config = dict(
    num_hidden_layers=9,
    hidden_size=768,
    num_attention_heads=12,
    num_key_value_heads=12,
    head_dim=64,
    intermediate_size=3072,
    vocab_size=8192,
    hidden_act='tanh_gelu',
    norm='layernorm',
    norm_place='pre',
    norm_eps=1e-05,
    positions='learned+rope',
    rope_theta=10000.0,
    rope_fraction=1.0,
    qk_norm=False,
    attn_scale=0.125,
    bias='all',
    tie_word_embeddings=False,
    parallel_block=False,
    init='normal',
    init_std_qkv=0.0251,
    init_std_o=0.0059,
    init_std_up=0.0251,
    init_std_down=0.0059,
    optimizer='muon',
    learning_rate=0.0104,
    lr_mult_o=4.0,
    beta1=0.95,
    lr_head=0.00618,
    max_grad_norm=1.0,
    warmup_steps=200,
    schedule='wsd',
    decay_fraction=0.816,
    decay_shape='sqrt',
    final_lr_fraction=0.05,
    batch_tokens=131072,
    max_seq_len=1024,
    doc_mask=True,
    train_tokens=903400000,
    max_steps=6893,
    dataset='wikipedia_en',
)
Each number is 500 + 25 x the weight over its row's rms, rounded and kept within 0 to 999. Layers, rows and columns count from 0. Numbers have three digits each. The size before them is the row's rms in percent of the matrix's.

# layer 6 attention query, 768x768, rms 0.0534, rows 442-519, columns 544-575
096:494496500486531528513509550492534474481512442471502509476519487520551462516464485498519468483505
097:531507519490491485464493509503535511485495537498465488500509508534520502500520466517478482515506
098:512502519508522520500468486495485445515460469509488513485483495543520517519508460522478500498469
098:507481499524509500493544441505477454514485512516493481532498494524469492496552464478502534483464
099:544492487520507504496512505515555559482487511492514488493504464523512504489522464496496512472469
098:474550489498524471497514512496531503432535486505519553493487498544482531480527529544475502504507
104:470509452483547501497494532549520485501537512480439488499508529510497514510502499529470530546470
081:490514447490539496496496502528524515566464507497497483488499493493502507459484502456533506475481
088:482503469486480490510522538507526485494538507499520558516461509507492540471488517514480561466466
093:507514478471528474535516513519521513536490515477529515513528490563489537549488506500552514512472
091:487512500483503494459525515518500494480547508482462508516534522474493478451466480536470532470467
083:492512488492458446507505500514468445487473524532506564449479505526505477519516475527489499467517
087:502530506499527519495479540506480487527502480497461506481500485485501531548460510537499494558505
088:537530516518478549490490476515496528502536521510549503491460511511507525496508488508418518448497
088:494502483516521501508494499486490482494509568498482492464496512498497485520521485474495518517445
086:521480551473503530488489458457497552508526518483530474506489492556528552504522513495497494481484
089:453464495531486470528475518522500481506437499517518519493487513495488528496525519511517485533525
096:479467561497512501500476478478514503490502479458502459438497492510522492504502508526478499468532
095:518489496469463490507484529491502463482462510529517501500476478496518543506555518493488511510508
102:518507535535477509491539512452487504509465499521488524513480531523550504504514490482479512509522
091:486517502496489509500474497505529519573482439499572505511489496497495516507478525510511519470526
098:492510519528470523510416479510567531519462538501497531503502490482519479458521519547485470519488
098:459487538502526493500548482478504469446469511506530500475450488479494525486496497523526530494499
094:517489503488530501509514487488531478493456510504506457489488491484468495505483481538451505505508
092:511494486469507530526457508499492531525500511519492469502536479479487508525501497498532511546494
097:565507491474490494478503496450513512510532485508480475495509489504482544507556501472433496490474
097:480491531500476469504452511517536508488517460511461525512434507496477474454515478520529481526519
099:481465512514462496473526471499535510524515460506499516492522512494521492480500511512510504502547
101:481516501531518481521512491509531529511468499494524551536505478494492485522454520509485494511513
099:508526533474488486535485466479551497543512488483504470459459473517487510499477535443450471536524
092:503526519545481469442478525515499529525412460476507507490501487488507510512434523508507492502486
094:454490490465506505500477508484501508484497465503463458504463519482524532481488494505485474518506
102:552532497473460469494448478488473479487437530503543506518490502509556517519532512512466459481507
097:513489480473503494474498477487452530533514495504520461465485484507506467474463501508516478475503
094:530515511473469490521535471508465532525484516539462501520502518467528463474476499463513478520505
106:496493461486504485499518517498573472511542484499473512505502509505513532504522505523534503459510
098:511493539528481510523477500500458523518479475483493514503497491513508517473508549489531519497501
099:475491492482488478505526488477473522532527475494492480478509476511526449482498508528500491477484
095:515495521507443484480458490539488479439544482470477507503486475522532480474500480493482485506493
101:551491460494535496506498523490517518525500512460535502490534522515483487511446473494510497511508
102:530531514502517463470521538513498487503494457522483496501448491504534488459492499551465448476467
104:510485490517467486469473483502501448499496457515503485505491469465522497485490461537492478514521
098:500482455507550547516495506523523498532485467540545451464470517483486500495510492542532507494507
096:503498497436550502541504504466475533504443503499529488556463487427521493511507515506486517509523
101:511540512500516531511496540468513515503541491477539493502501498495500473472494508512504510508467
095:504529518463478493488478482459527529536512536514498535532506465524487489495517484509496513526503
097:535529516484505477471530505527511495536517467556514551451464466511526533514487523484527518473486
102:543529485536476521520560506471484548487489530530561518502464526470496538521493491442446476491482
102:504503500462492447557523512496526440490489506475477450520485531499515476438484484532525484478467
102:481509519514529490465558486497522523516523491526455480494514520465446501523527444463531480516457
106:528511532521435494525513484473467486540533503514483461502504512478489516515491524516490549494479
101:495476522445508501513491495502518556473488527493472429492519515469462483520528495473529441505472
092:508478530470489491490479468500463545460487489499514488459497487531516518496543502521503522503484
098:532493504522458495538500514507490537520439450453489524525474526498457504474496527518526529514510
102:518507495484467521496484496525537502497550528502499508463506503488525506530498502539516507472530
098:529501502478458506487503471509459505500524486451468528495475483481489471494518511502499487496497
099:492505497482513494513499516508493463516512524488455512508471481471510465503553521444457525525544
098:569500490471519489513487503483533500493507511519504479528484509484497481474538518497492512510523
103:499457549469514488522514506481536481516522478510506450533499469498484531490481484489530455497519
099:520489524503516476464483474495546536450501461478479528520517462470495514511514522476449475483521
100:513490505517504459510530488485493512532461510561508506536475481499500451489512509481486474456451
098:505499456511469557515475492491475484545543464514480508532491448494475491509499512520498473489492
094:479498477537493509520519512470481521519450509527523437492519459527519507482541459463554489489484
098:483500515520462516504431466508522498507505482510533480525525464495526497507517526505535478531530
105:467480485529489495534480480524486528500461464473495521521541486503496527525504463517531481516483
100:515463515495536479499500511513451494537492534527545504458466533524484502541492528482512480566497
102:507499480512496514484508524519533520516549525492543527500466558534517507489501487523482462493478
101:498503520495505509454454488487478499500474535480453477474546534503483512469496490475478479510525
101:497451472469508503450503462510524497540478478474491482478536521524481556485499534540528501495500
096:501475508502447528534485505508476498504556507496507497461533446498476529553464508542566514468520
076:485528521508526499510518494492537519534522527519490482498520476525498515531543477470472494497514
081:516519480487523492469519514522484500519520515505465494496517514486502475474487518516512511465513
075:519471477499502504509494531497459490495480489532543484516477488455530466478489491506505466510493
072:496505484544491496511479488510517499499466491506465504500518554467498477479517496503563514481498
074:505536529498488536494471528493483510505488508500483492501516472540533505449499440481517500425492
077:480486509504489506517515490540517486476480459476534521516500521478491513482487486490523497476506
079:518491514522474479474470494466515477519523531500546466478489457542493509485519493463496493516501
081:507495473466477560527484468509478479506509505469496455519483507525498450504460502496529498504490
# layer 6 attention key, 768x768, rms 0.054, rows 442-518, columns 544-575
094:511498535496475472517483453472476449565544515523511445512461533457472501455434487498480524541511
101:520538492477521518515525521511497499497539487543522464487443505526485472512473488508457543529488
091:457490516501512513504486484529494461494495476535487471479472513548536506465462526513536558513532
096:470520484517491525505504535469507485490486497486526516469503506475496519469520534517498511441512
098:529440500512455540540475489490508488518487486547476518475505555444502462535478509496482485472499
095:506511511488537503548496477490487491475484487481489521515516472508463466533513484534455486455484
073:485496495510473504513508483504486493508456505522472517475459497534523474478512475455485510480519
079:486496457450531491524505501504495495505483487538523528487535533472506494526495480494482498536456
084:518475522528509495484502507532523502515513496488482449524523503485484471490520488521502489512502
081:526503474533523527487509541489541513512502473464490474469458492516500470491505493497507485460499
082:516483485480520475427497530494490559529512511538524516489492485512497514547516524512478473469475
077:512492504490465530515522447469499506506489449494472499529515486498504525507467545498456483489510
085:518468500510478495509509497515498523491498499485494512485480488541499490492504492517512506496529
087:472465472522515517543519547499508455532507500496468520480490542495467531489512471479452540530453
091:483466503531520478460469513484516479510475505494524480448516482539523496492455504551521506529528
087:465463507529470484521524474501486459536474497477546475482497519502504486503490487532526517491497
092:532474479523494526492525502483499476490498478516466514561501528494447518495511508516496476475507
086:541495527524487451544478466536485522502536505534520523515517518521530455507510508505546471510539
088:504549508483510526497562454520501511439527486530480514481454529501464509486486447493502528501472
100:501506486545561481516459539565501522489481506518482492491489516474502483517493503535506467502503
097:501480513504491496516519459527492528489499520461424496514477471507501463520557477474511488497503
088:489500514466477527470507546502496485507504475515490483484489473485481504517533509528480536506523
093:518487466522484491495476526515535513516495528514450483521477483545534498485531503526515487508510
092:462517464484539488475521552489541507528477502592500480546474499519537489515576523498500474482498
090:510539475464474519530543474484494509490538539531523523527486431494520490489561492506492477515469
096:477512505490550450437479539488474477493482493560550476519477516502473457538499498564516523545483
095:496493519551547561494483466484498446465474471521493524490544483523520485525509510527452464482479
096:506492528487513486510497501474524469533454520470504485495485485518470447499486505523486449515512
091:493520483493465523523498533505484455505481489512487533507508510530534527477464497482558568469487
099:512482529498442496424503500498506532505535500502471489530478472500560545476496488452484538502552
094:453488462513501512517486512462566500474498549528522544527476469505499498500507466506524512521534
096:495507510512513527510486537490492472487482492500516513502485496486476519469492502502500538506512
094:499476510474526516543522528461450495548483520564491521545479499498497519503490451488481501486528
098:488491498525485497537527506458553436464543471472509474496486479523530496521529495491474528496536
104:499471481522521505532546505508478510514518508462528474463468509504489516559484482546485481513497
092:510492550488529491458544458516513534479474497482505501502493487517543505481504535513523483504514
099:480514485527508456483522465504495517482500508488519468479542528518529439450535496440489495541496
099:525538498517513467501516527537478501548516476481484483465430496475509482494504506545522533504500
096:464463511507514461480554481524504485501514512479481528520527551499521482480563500523507522533525
096:457547488512488544528471470523468515546507457457459480563496453471528509521538453523508534469482
101:537399505497506542518566504529509507492526539467478500546544521514543486453515422519480547506537
104:479515537511553495510467524483508510485494520463454471509501496501527492486506499467490487476505
099:484477459496476562475502535503485499526506521484487516512511508478495496499532473465512520486457
102:489500484500481475524498465496539533491552533542511513511496511508495486499533510507483481515525
100:451544479453559531503493545535489455473514501510498522521480553521476487464446487482484475488462
097:506451518505524492519484503487518454491501513533490468467500514483542491528515499473532501483494
095:501502515518536496512459494476489460515517543506512534505504497490545449503513489544493536490502
104:474525466487453464530481491486553487506507514499483538503502521535523508446493514483493504543495
100:505475501538473516498501504484496495520484460492524521497488506491527499537525503509491530487509
097:558489465521502497549487467524506481500459510526481533513488514494484506504445532436511515464532
099:500454461488479509495487475486524519481515518480500522480499507475543477499526540495509491551494
100:491503485524482506499477469526510493509452509509456476550510496528464496515560511486498488515521
103:507538465491490492516510529482516487528468470537471542507501434528490475467499458509537522502530
099:533536521466494504475505477521472478492509479531486495468463526499513492520474521531512528471541
102:441495491568531455496516517488467540487482507466535503503470486486487526508514530440447471534500
100:499491525497511487512479497539542512516478533475515531473465490496533491503485508518499471544487
095:496503507499498462491506492467532509481502499489512489506455539551451498483503513529542482491500
099:516495514511548475524496457495500479463474547494468522482482492490481504518488531500517465487520
102:469524464512522509479522516510501475507536457545506515506546511529533505493499518496503527498534
096:490454487453490477460540507509508516511469506518523537488518449511538493492487524526530514542470
094:531463486475469529481512508526512499485567525523506494504518454554470502474530508448506505474526
101:487533534474483508454473471475488523513483487536518505511512491514522496506466532509499520472495
104:506545514521510506547503480491498499510529476481489453501512482502493526507490505526498497498484
102:494513506460502448470485497498448530525450577534491501483503482504497507488499472505507498484470
102:501486524514532467486533525567509554552540508505543510494493480537485486507541468491589493479496
102:460501507527462481539507503518502511528473526491486507485483499539493537533511488502542501484497
103:523514442516549444494513535495498490500493484541549483492512487533502508454464486494471446534486
099:527483489480489525509446526480537508513533498512514473506467463505522501510504480485560517466495
093:524541479527525448570489515457518514504508501476564478506437493515476494506529496465550461516534
101:495502523476504519483512505501557487573466524477484481506504551504522492459497498493492564503520
076:504480507485470518479508555498482471505475487489522534461510483482530483509488513503491528472517
069:480502472481473523516489507535511507492513541517512535518507545518491484513510535509515522509476
068:495542464495504531544521485503463502480550516541502534488514510509506484508470529537493528512525
073:520470470512498497523492497484481497523527470481475470511481499452481503506495480503536447469506
076:540497493496461489520504506507543544485494530530546462504556508518492522538498483497490484481533
073:517534468488492506512470505504487497497517507543442511499470499486511499466515546516514480460532
075:529506493478510535511497482517483520496489500510460480467520526505561455505498496446517503484520
# layer 6 attention value, 768x768, rms 0.0771, rows 384-511, columns 544-575
092:518553493493492500490517571491513496500513467513463513518517483468491498478523501471523513493496
086:519505470525493480541464503519511493477521489461513497507508533478496545489475483490461467513482
089:512507498523465509500508515514525491477444521486470550498489466452523532508496496479494460489495
088:485495545476465456448525507475458520498480533527528498518501540479530540488469484496499511455534
091:493484501511499494527502507512517461501508480529464500506476481475521551516543548487516489442502
088:487539504526511505521475467478468511481484518504466512467485502475512496511480484529506480530490
088:506497505514519477503537513476506553505458491448518530506485523506519498482494561511481532509490
091:500523519510458475444493507511483456509518461481490523465507479512481472512492493527483478441505
087:470485500516491498519499518501498542533498510525504492560509480485509470485546479510505515542499
087:518534489498543466533551522450536500475498467493491501523512508484449456513493484506495461485498
090:452534543494503502509480539534524532522489528446507503479535493513494513520529478527496499474510
087:569528517514485502483508492471486507490524517533455535484537500513478444470481493494548509514511
094:481486458531526510467488485528476529530488480540537495516535501499575492499488496519484476531523
089:523508562485515502526536566521469496460517483522532514518493506492489503509494481476547500429489
090:496493499434514443445475533461515478486464513493508460473496487464505493495529497485486536535491
092:505522497518477522499450504518477471501464494475507521518504477541507491494526505500519510510486
089:522537497486486473505524543503492479471524530457497480512490535509461453479533508473537493484453
090:555458468463479523471493421553480487522467501494457474524525481509510466516487511536497498495491
087:496502510493538450476460516506504470479503502499544506526487482509492509512548497543478485501514
087:467476508494520481480520571540479502491482476510449511482526521500514473498515503513483496461516
089:540541487501511529496485481466548517500493512492508491502564450518451507505501508475514502553529
093:489516524488521531469482536514494529491507489490521476477489485512515481527496521471507542498496
088:537503513519477456531513514466516541492511504528498513520516463475509473489534509502519496531445
089:475482489495546510533495530484508527484507486470516493474516501508535497520535526490509543525524
091:518542473503515460534481482471483472513535526470498551518508512531488488511512499526460493510543
092:520466495514565530487501523549529539492509486459512468548524536507519484485526473501526514504500
088:516516478558497489554472528504512464512496530490469542503480496536471510500510493521528491482524
095:525497549477546482477508485517528518460528484525521537530509479432535473510503493486459492501501
085:480519463452466512474548494532509475471482486432530484535465475526483503509491464484514547512449
092:510473527496534517481518506465545491488502499533503453498557509483504536447451482483540511542491
087:583496481474523521550509525522457460456459478552476512508517475506539507489504510463463522528505
089:481510528572517498510514535505475477497512527482507515495504459497556468499484517521481476459514
090:492523572460486544558490506500463479502493489491488517455493459499517500459476514488494503493532
092:497493502478493505533506488518479495552513430482561489511483501442537509451511506571516526521484
094:474492477474477517466491497506526558462498464505471498507471494527471549466450502536487548500498
090:521525505535515482459500522469501453494522494519520521512478502496481472547496504500461514455483
087:522489496512534500478528449491482520520526513466557511499527488531501518457482501504526520468497
094:476491520492509440509496500447514535505477501458498517497511518561456493502485480511496493477518
093:526527519491532485480500505521499470519461509498451463491506536507487520455486528503472482532438
095:495474513512476463546443466485531498496531496491523500519488494474489491544486492495493431500495
093:498520446449566500486523533502452510479497515480481509546468457475486550530491487517476494508477
095:538533476500485485512510510518500505489512491534497455504520523488492537507476509485479530480493
098:506516507547498454514522493544504502471501515490486561494544511465472502546481522487487498467494
095:473491507523484545498470481525473516471513491490512524537513455464506511463505464502499532502503
086:480529514477470518513478496531481522492496501503467496454496503521511478512475559511481535508464
097:508481494477450504483481530524521469488482443499542495531478547500494500479488497491514498513514
090:470536508516497506538471503531488494502503513477453500510413540520508482509463507504502484498549
090:499460481516475492525534497491504473488524485502482467524512492505486518537522505524481485507481
091:530519472487463501548460504488468519495501492498521513521494407509544524481464510507503426470518
089:544553508482544493474542509520515514478514532517448488490522474499464479544513493539511535491506
089:480533452519507467481493514521494495477553471484475507498459520495479520460513520499503462468490
087:505496498503500513529517477547495531490448524485483492509501479489498493522493529544494477528461
099:504508479496472499508534502472475486498513439487503490546480503451532504507485508502507490528485
089:515554487462446493518542501505494500503487496503512482550509477502483530490463476508516502484507
087:490474473462475468509501495540524527514460530462481507505499516507510528482513500531495496412545
091:509531495517487519530480495498528531482476493512518468483487494510561480520494489488520517532474
089:517475492549519517488506443536469469528494515505462527519476469539545528506471510507478527521519
090:485517480521496466504506502533463486563465494487477528474468502524425497482540503539470534530516
090:536497493531507527462529527495458458520491482508508527494498491478546521499510497506459530515470
090:490474495514481503540457518529476460501516466483482421537468500498517508525492466513488518490526
093:556511481474505498476516518481493546483563490494500541483474454537512481517480474515495507536493
094:518496546502481495477511465491521516500474544521488540506474529500501495485539513502491505472503
094:535458471507499467518550453517492449483519518471510512520408505501485471500530538477504467491554
089:465482483459521538516491509490515479500535507497540453494484522533472484518484482485484514475525
103:543498514498519575512526520521508468485502494489517456498492512487451490479511533534449507484503
106:467510494500482534485529509532540526465442480520464542493488513461464498495467506479502467487533
105:462487453507487511499501506500495495473517496534479523498522521529500479537462562505472500493503
103:529484493510510528503522470521452547437529533476510497487472505549479502490536457501519482544490
105:493480506535486497474474538485508513506516506506559478493485510524531537520466525516515449507502
102:511547506520499508480504499589510501471483534496521450487466487479526480481486505474476496484545
104:516489470524491456548544503492480540489498563511551491494505494488538497520502510498532541504489
097:518453502502463512513518501511511474511561519449514441473500526505521493470502447435480506507459
105:490520508512487503539500491457437530491540528520477474504553500508515496515526474509473494505489
107:490501488486514538502516498482502511519539491508505485505499489461507512528444504490466551457526
104:525512562472486503490501486519521460521492504507561509500465498517513460453479488490502508483499
106:444453494515515512532522527481502558484500514564488506505521494507496545540476540497528453448508
107:481447483493502515465497487484465443473496535467513498474519512482461515520505587499467492501496
101:488480501497492486450514479493449515503536509507490467537490489455500518479499515512484494492513
107:518507531467448501484503491518451426476494510498514504516467483505481520504558529483534555492481
105:517479459474481504502485545485510533546510515499513490515481516514483493496505477480479520527552
109:508515495485499530557537485511506463548490515473494493535486512448460503500524468479482550488494
101:518536499530550465471509474498507487444526436520467502481529507483516470493518489517485499503473
100:505508506510511527499459465473505481501509509482550519484514487508482489500539498510505526519483
103:498496520540511552532549489469480530497528503482490517487517507524538465499493527521486475517507
108:503547468499468534548509540531481462515466483504558493509497500510515528558489474490497484472476
099:489483463521489523512512484509441506525496466524530485484495524513518520517480526506514506514512
101:566474500513492480485501531468542508487509486516520463485472507528509499481493523495453485521518
112:539518505513512500480452494480502511442483528467474530468503486485494479479521473500554547503489
105:545510459514493508456501489506522513497544488502567512516496553492500506503475481486512492501510
105:492516494516460463446533500502509515491507529531484504563518529545489485508514465497482486510485
099:530523507486469486500484527516510506492537503530492539508516520493505468520474495506506503502540
105:499500514530499570507510478505488477443496473516551489461523490475508508500503496495485498501479
103:504496498488488477513518496502431494505493476494519457497495518504490527528473501460525538497481
103:436475513479542491466513449466450486451489473541515515523539481483508481542470517467447476507515
101:477500469500471501486504498486509507522530462515481525482512450484522477501435500529502518515454
104:487451516501472503532523501495477494493483473481501441481515499489500481444521506543486483516481
101:524542506504497484448486505459528532456496499496496482516510516468484482496515533472524498511495
103:488499554475482505498512502488508504469524518484494496515465496537503556516522520493466469512501
107:502527505485500499500508489515525501496534483536504474517484478516475514510532466450487492441489
102:521476519498524485565465501473442507520500472479499474493456482478445521525500505535514565464500
106:481522526467469485540485544490507508509535508529488445521515516477494489448506482476516503494534
102:538497503526490505525486488513527467487456494530481504487478480498511498516497513524539510546467
102:487497499497451527475524547493465474482508555484470494520561512498527517494537534483525515446467
098:457494517522508479447458545518520501563462546514493449484481494486536524485487525511475478462500
104:529496499457545476527519517489502479459533526485531502503497507468495486526511499474473464513494
100:474488428498488491516487469487491506513485501490477526524504551515485477477514456519509561504534
102:509488498469485507545484518512557511498538509512535533507468483529509499475550490520506497483510
102:526468513503514501470484480488467465477472483528466502490498511463475499524534501566479519486513
108:523551517526502499501488510537504513485491547524449496524489496465511503499533538484500531518503
101:540492515489473534533520476498493482488485530484479493519481479471514530502505505494493572538481
103:529457533482497522508513437510501440494479480490489488476480520467497495483500559528533490536510
102:496468540475518497482543543507544487464538485471485500518480477503514516532515487492482466507514
107:464540495488496562529501512509517474457467522490528518508494492503505520511501489475516505506473
107:527517501482492500509477460496479522487476501539524474498467548471451515527505463521449543509528
101:508523489500524487512534500484533485480493476452496489506477483487482455503517504483495472496491
104:481483431521570483493541433518477533451510463492486453496489482490531499509498499501515495515489
102:519527555508519479498561489510495479520486517495540512481491477474507552517502508516458467500518
101:500509511471522516457510507520508485503495464552495491488498511483494497546497535460494500493511
101:479505536515478479510453555505516493520455455512504502497470526512520523477508524549501543454514
104:534474464457482507461565539509499539505466523554527455524513480500488496478511473497472481481502
102:522526491502521518460523495519472506473473492501482490510516487490526483512542493489497517522495
107:506509523495537518497507516510546475468461504465457543551503504494506471504461502491510468507496
100:469525515494453502480474531526512488512512507484471469516507535482461504515496502508524508543504
103:478538451498479516541517477516551479513506514477500511506515492467465516501466474508442488521526
098:459486499499493480539496522569486505530474470509554510520530503470493542481492463526457523491493
106:477488491494458497541525501536501477511492539532470527483501479525473516454514530518515533516500
101:488503485517487449505469496481453508515505447481474463508476547477497532494497490493534479469509
100:551501534529496464522492501531486516475497467443476493537475484514540492546490526563484483478488
# layer 6 attention output (transposed), 768x768, rms 0.274, rows 384-511, columns 544-575
096:531489487517545483486499555528504491521490479468459494506508517470497540477489492445533515530467
088:507467513489544471504536476530512527490532478527458454477528541505482499497478503519489468474541
094:473503505479524526552514506444452515471512495470480468558475494503529492472526494478486462517483
092:494496505515491478524511480466501534472519530505507538517479506477495459512501493488517481469541
096:521491505463506536511489475464473529506478527552510490492509501446505536509473482497468512461495
092:470467465542511501485494513511530515508510523505509542514485492573459472517468513492462458513568
090:521534525500537507531471518498510443486499465499479479475484468484495513499506528522492529508580
090:515542522503464491517484463502492499490527504537491488491518467506500527502491465533495525472486
088:495479530470523486489495478511497476482502509566509509472504542425470508496542491502489486531510
089:501439543513467522481539518518519506459455471515500490481493489518502524477491482494510531453467
095:536476502553531485485535463476515501486516501484514535524507482485495501515496515491524486463484
089:461526499516497476522475503488497486495501476467513524506499502587532474532550523477537464507502
097:536489479513541491504507486479467497502502498469494449491536503513505538505504487480518493503529
092:508520519466462462478489547457498490507507483480509492472426533485525497477505513478569457506488
093:498501546465504528506504475484501496492536530523525543514527502502445465528452531491536522496491
097:496501504481491524469492454501525525537467461488468530510481489493547522511547493486471505496481
092:501516502528515551465502502490521467479520525520437479479535453516502472471538483484472469508526
093:455531501472478526502472514463499454530548507521491484514507507500526507467516468484494475477535
090:496526493523471522492510504483532555540504506539521516488485489481503493502462510575498525500487
090:517528532512469507480504504525486482514469530483493464536497498499502500505538523483467459506530
089:510520463516465458498489521477505489524513501485477548485492512507538458477479492490454508515447
094:502526552506505513528541480527537519486502530521511545513479508475514470489544537492509494513516
091:520472492500502507512501464448502532477483459544513509508497469530513456529468478513505496468498
093:484537490525490492523487502500493474524442472547476495521468545455492481491483513539532550511528
096:481504501519481483446485484510490481503492491490542523516519458494551522482478493490496473488480
094:531484488514530463541505496488482532527496506492522481488506488510487525470466502555500504505510
093:466511499520521512502504526480493509491530517467516505492492500516489480477509496494506503536501
098:504486523484499504487459485483469473520481500511496483500459509465485521443496500515493488472507
090:515493539519509506497481486520468490525533490506500544456461543460475521517539508484523533498483
096:529485494522537464508511479527560513525524469543519473519499478500507497493497488490477454490535
089:532493533490431520483483522459513493533497481502518496483483533482488460475486515498532478487494
092:483527483459484516507525478491479482512503588506449463511465462487510477473468470517507488545481
091:507469497495473526500470485508513496462467525489489462475477500516504513487487499472546522486479
094:516487479515556477520523514491477519553515490503495470521458519473525528476447544480527484536532
097:500490504491493527524537508523479482502491488458479521469476473468536476485529497489482510527523
090:533532433486487507471498511459505510535501527494479534439543478483447521536470503512524495524529
088:516496524475512488513463499486497491501526508479502518448543516485499515438506495545540486498519
097:493512471522523478469483490457511514506518481467504495482529470514552482466496479533483505485475
095:484552484518520526547488511505501495457483566479457506494500502484513507477519446525438547526506
096:517502495490472462487500486471516509521517522508486490446493530492479486483502529499473486511509
095:512499508482541471528467505502497492525472469517546472478532526495515519552506488482548462492551
093:526492525475509541521508445536498487484447484491553475514523551466502477522490521496494477519512
099:532516509519443480470512502489479455526458509521471490513522478549490475484526541502515469481481
095:473499504502492487502485508501507494519484453498467484485504519492497510521479536490519483517503
089:509538469522500518517541508522478477490499477452507520469515532506470510509523483453481528508509
100:481515488512500485518507432464525525524467497492494505514490491503517488530505485500500554534447
094:496477478513555494535494530484441474535548490538474478504541473536522491520505496490480455491520
090:505511518498500508509494488513481542533551504476465487487535524531540539465484520562480490474480
093:497502482478515520511471520510518498535520510509501476503469498473536443462444503484461535543463
095:525456462520502504553553507482478512507472508490455512471512454537503483501495483549500453495426
093:488465470518444509513493533464501524499465459496531531492488473527464521520508500530470516519472
091:460525475528439473506528536504515464477465487474493498493524532454523527480469491508488506485550
098:525484511524471517490476510471503476486507455527475513506490488485487479456462526464465509487541
093:497493512512505489512505489530513537523494491461526530554516514507503472490530509484492520507496
094:476479453496526492486527483524493455518516566468488540504512467553521498529519501520471498520534
095:522490476494512524493541476520511538538501476493463516523492548506523487458542547482508542495541
089:513511510507470513463513499456519487489531542505500525516440534511528522497497474522506455507520
094:485529482465507485495507495542544514487533516459477470533486487498575442570464485463501503477486
093:506509523510467503497475523501465500527519466505497466538485503491465512443479459515504484525511
091:481510487516486529514526475509504507515510509518474505481474506503500474512494512529516484499474
096:498462488466504500527521537492498452568459551513514504466524518433510493497491528529507459494491
096:477441490524494526479512497482515497529502527531476489492519476520444509496523515491490525406521
095:559481490506465520470475504510455521515534530523524478496541525511478514533479531496492497480514
091:488494472496501484512460509508515556495479491510509505524530472455515521493483495515474522498483
107:466530514503554532527445491559510478484530535482503459491524489519470514489456497588493519507516
107:478508511501446485535504502507520506518483464480489523482477525507483499500464521426500538497491
104:452488505534485476498522489492513516490462507517459513528524474505517495517471568456516478489516
104:524483456473513541536484531548489567475526487490484517458487498512491500511518490513504462522491
106:490511473499483509513491501462500530507496547484536477478530534488494527529489504493533473455503
106:461543525498516537503494503533528522498490522517476520542509500529471456501576467440494505499502
111:512480498529492466517502466523461559491487574544535494511474486514528512521467511503538490466530
099:500493490487475508488453531514508514524483521460493479498495459531506506467467452462476472507517
108:491498493475482531514494475477516535509545482517457476474561519483473537523498510579472452493437
109:498498487533524528554493497510507531494504510498471435480506570490517465523491467499512500490506
108:505465538495509502478479477455482483507468523532513471473485461485445455500493489510516493490481
109:476406483475492552504533466448478539481483537510499490512521493471464516493540464480528485479529
109:521491506529536518487486490495423505455507506461493503462524510505473552523478515467513498505521
111:548506473529535521486502494510462509510534535494455478515516499493514519489495480505464494516525
110:498493561461520500470545508514520465481481532497515489560495504512492494529527538516516579498509
102:483487464511472474531525532488503506475534553503519464491502480502528512470546478486507476567528
111:544497509515515537569510481501508509529512477492517497504511514498498472478505467514557520504491
104:500496553498540515464470490536487460482490462496469484475475514488532477519499523509495500491504
104:522510503518504497492478476513492517492503503470519508487535505549502471521486484530496528530521
105:507516530539518500518526498486507523484517487504518500495508525518514489486485526503499487494483
109:481538527450519492549495541491504500511478516546545518531515518503534476566535509502506459492504
102:501529485506484527544508520498486489522500481535527540501483514465525522490521503470485516447510
105:538484535511489502493469488475511536531486543521520507453518491487509520508499503491469516502480
114:473512482484494465484530504462502483503483505484487508553482493523458501535474504534520477491524
107:503504497526521527465511473508511486509515533538581468480482489496498508491476487528478516507525
106:501536520541460501462493497501525524450476552496518488513493459506514520537534469516531481530469
104:499490529488500555523490521507465528529530531532529529483516512470519488523512462534510476491480
108:480506496453497548473501503516492499457458481525537503462490512514531527505521486486495452482517
105:468479495489540454458497499506438497496529474478475440488518515505483475504499461493493490490507
105:516513495487493540460456482504480541510504511501449494544536488467512487460464522439484534486524
103:520496474526510511495480462527477493483480527485486552505488515491511498522477499493513565554445
108:527473493513524494498538521532462515500523459502491494501517508515470467487521505565437480494519
104:502504513537499459505526513512496517486508501547496514497525500463436508462461516469512506527514
106:501486503532492504541476498495491490489523529464503516476538488485542552499521515495541445498490
107:525514548479489485520483466508534498468462518498531425505487502480502496492497480458497544504471
105:511468534563534490530497497494428519523483501483523443494491505475484494498490518497522529458520
108:502493515484473484485480481504480506500514485507512438495473497470500512499478476505479516478525
105:537496476485488442490504524503521465507502484481514464551467472546490496538524522494499448513471
107:475486523513494500465552490470484477498467520483487502527550473514563510513508537535484482486498
104:523497484514460548469494509505517497518531528513469489501521505486535507474522509514522488518496
107:537483508512475469522552507531517497471491532496532512494502561507461470498505529519492460509536
102:502472455546477484517467448490474453475463462500464505496532518514504484493510448521520482476496
106:534451504527507491570522557477510512508567490496507513534516470559503498526509498524501461500520
108:487472512521502490461506496527507472465460509508480477523474510474492485488530483529440504478520
109:468539509488479508488524501511514483472521496517452511508454524504464482493541502509504532503506
103:528478504471494468510520526562471517460501501478473490530429470487532479498501507487449511477482
104:517459495458515521544475493558460457507508535482530528523461498471486480473474514505519555504496
105:515480524471500509519458525492536517504468494501493486495519490510473497494518497478496526484477
112:471542513492502531550513494516526498485496515500524486520526510522525497532518511533493483535498
107:507533514505489492515465464504467503485515536495520509500502499500433504475538507507491538468517
102:511513513472467466500507510469465471497505477491524496472472530451469503482531519454483493491506
109:496509485526529490504543486516495507474517474526502521542489463503517488468500510516531503486491
102:502528524509521461508532468515491489507485519515532497456496508452479516502490466469504456496501
107:483475504492532523487524470529546462517510485535504457493496540450501515516515523498513501524514
104:523443484476483495485485520516494493536532497503514493496486482491522476512544508511494524486516
108:504467500464525547462552457497544528519512513516511449542496477461534509515547471503457513510514
101:502509512501493505496495507507551500494520466510494470551494490533515488490558491473533511440495
109:483490483507474539503476502490472445515486504493514480524494525463486518477504488494519501501525
102:510532493515531520543479529509494463500473520487491497523489556516502491509462501519452527537519
105:510549524515474489530488490535498473510495529481496531451524502482519498512482497466481522488431
101:488489537531535533503517491547501507557485483485528484525474482513479509479520438490473560479480
108:483466522475503514533515459514496474464495516483487546526483460494444518496488465536535517505503
103:461509498498536474460454497534504467462526440484484434502524500498526462545483477482521454478519
105:514518524541483462520495501528480511508464522522470490485508515501518499504519520477495549459478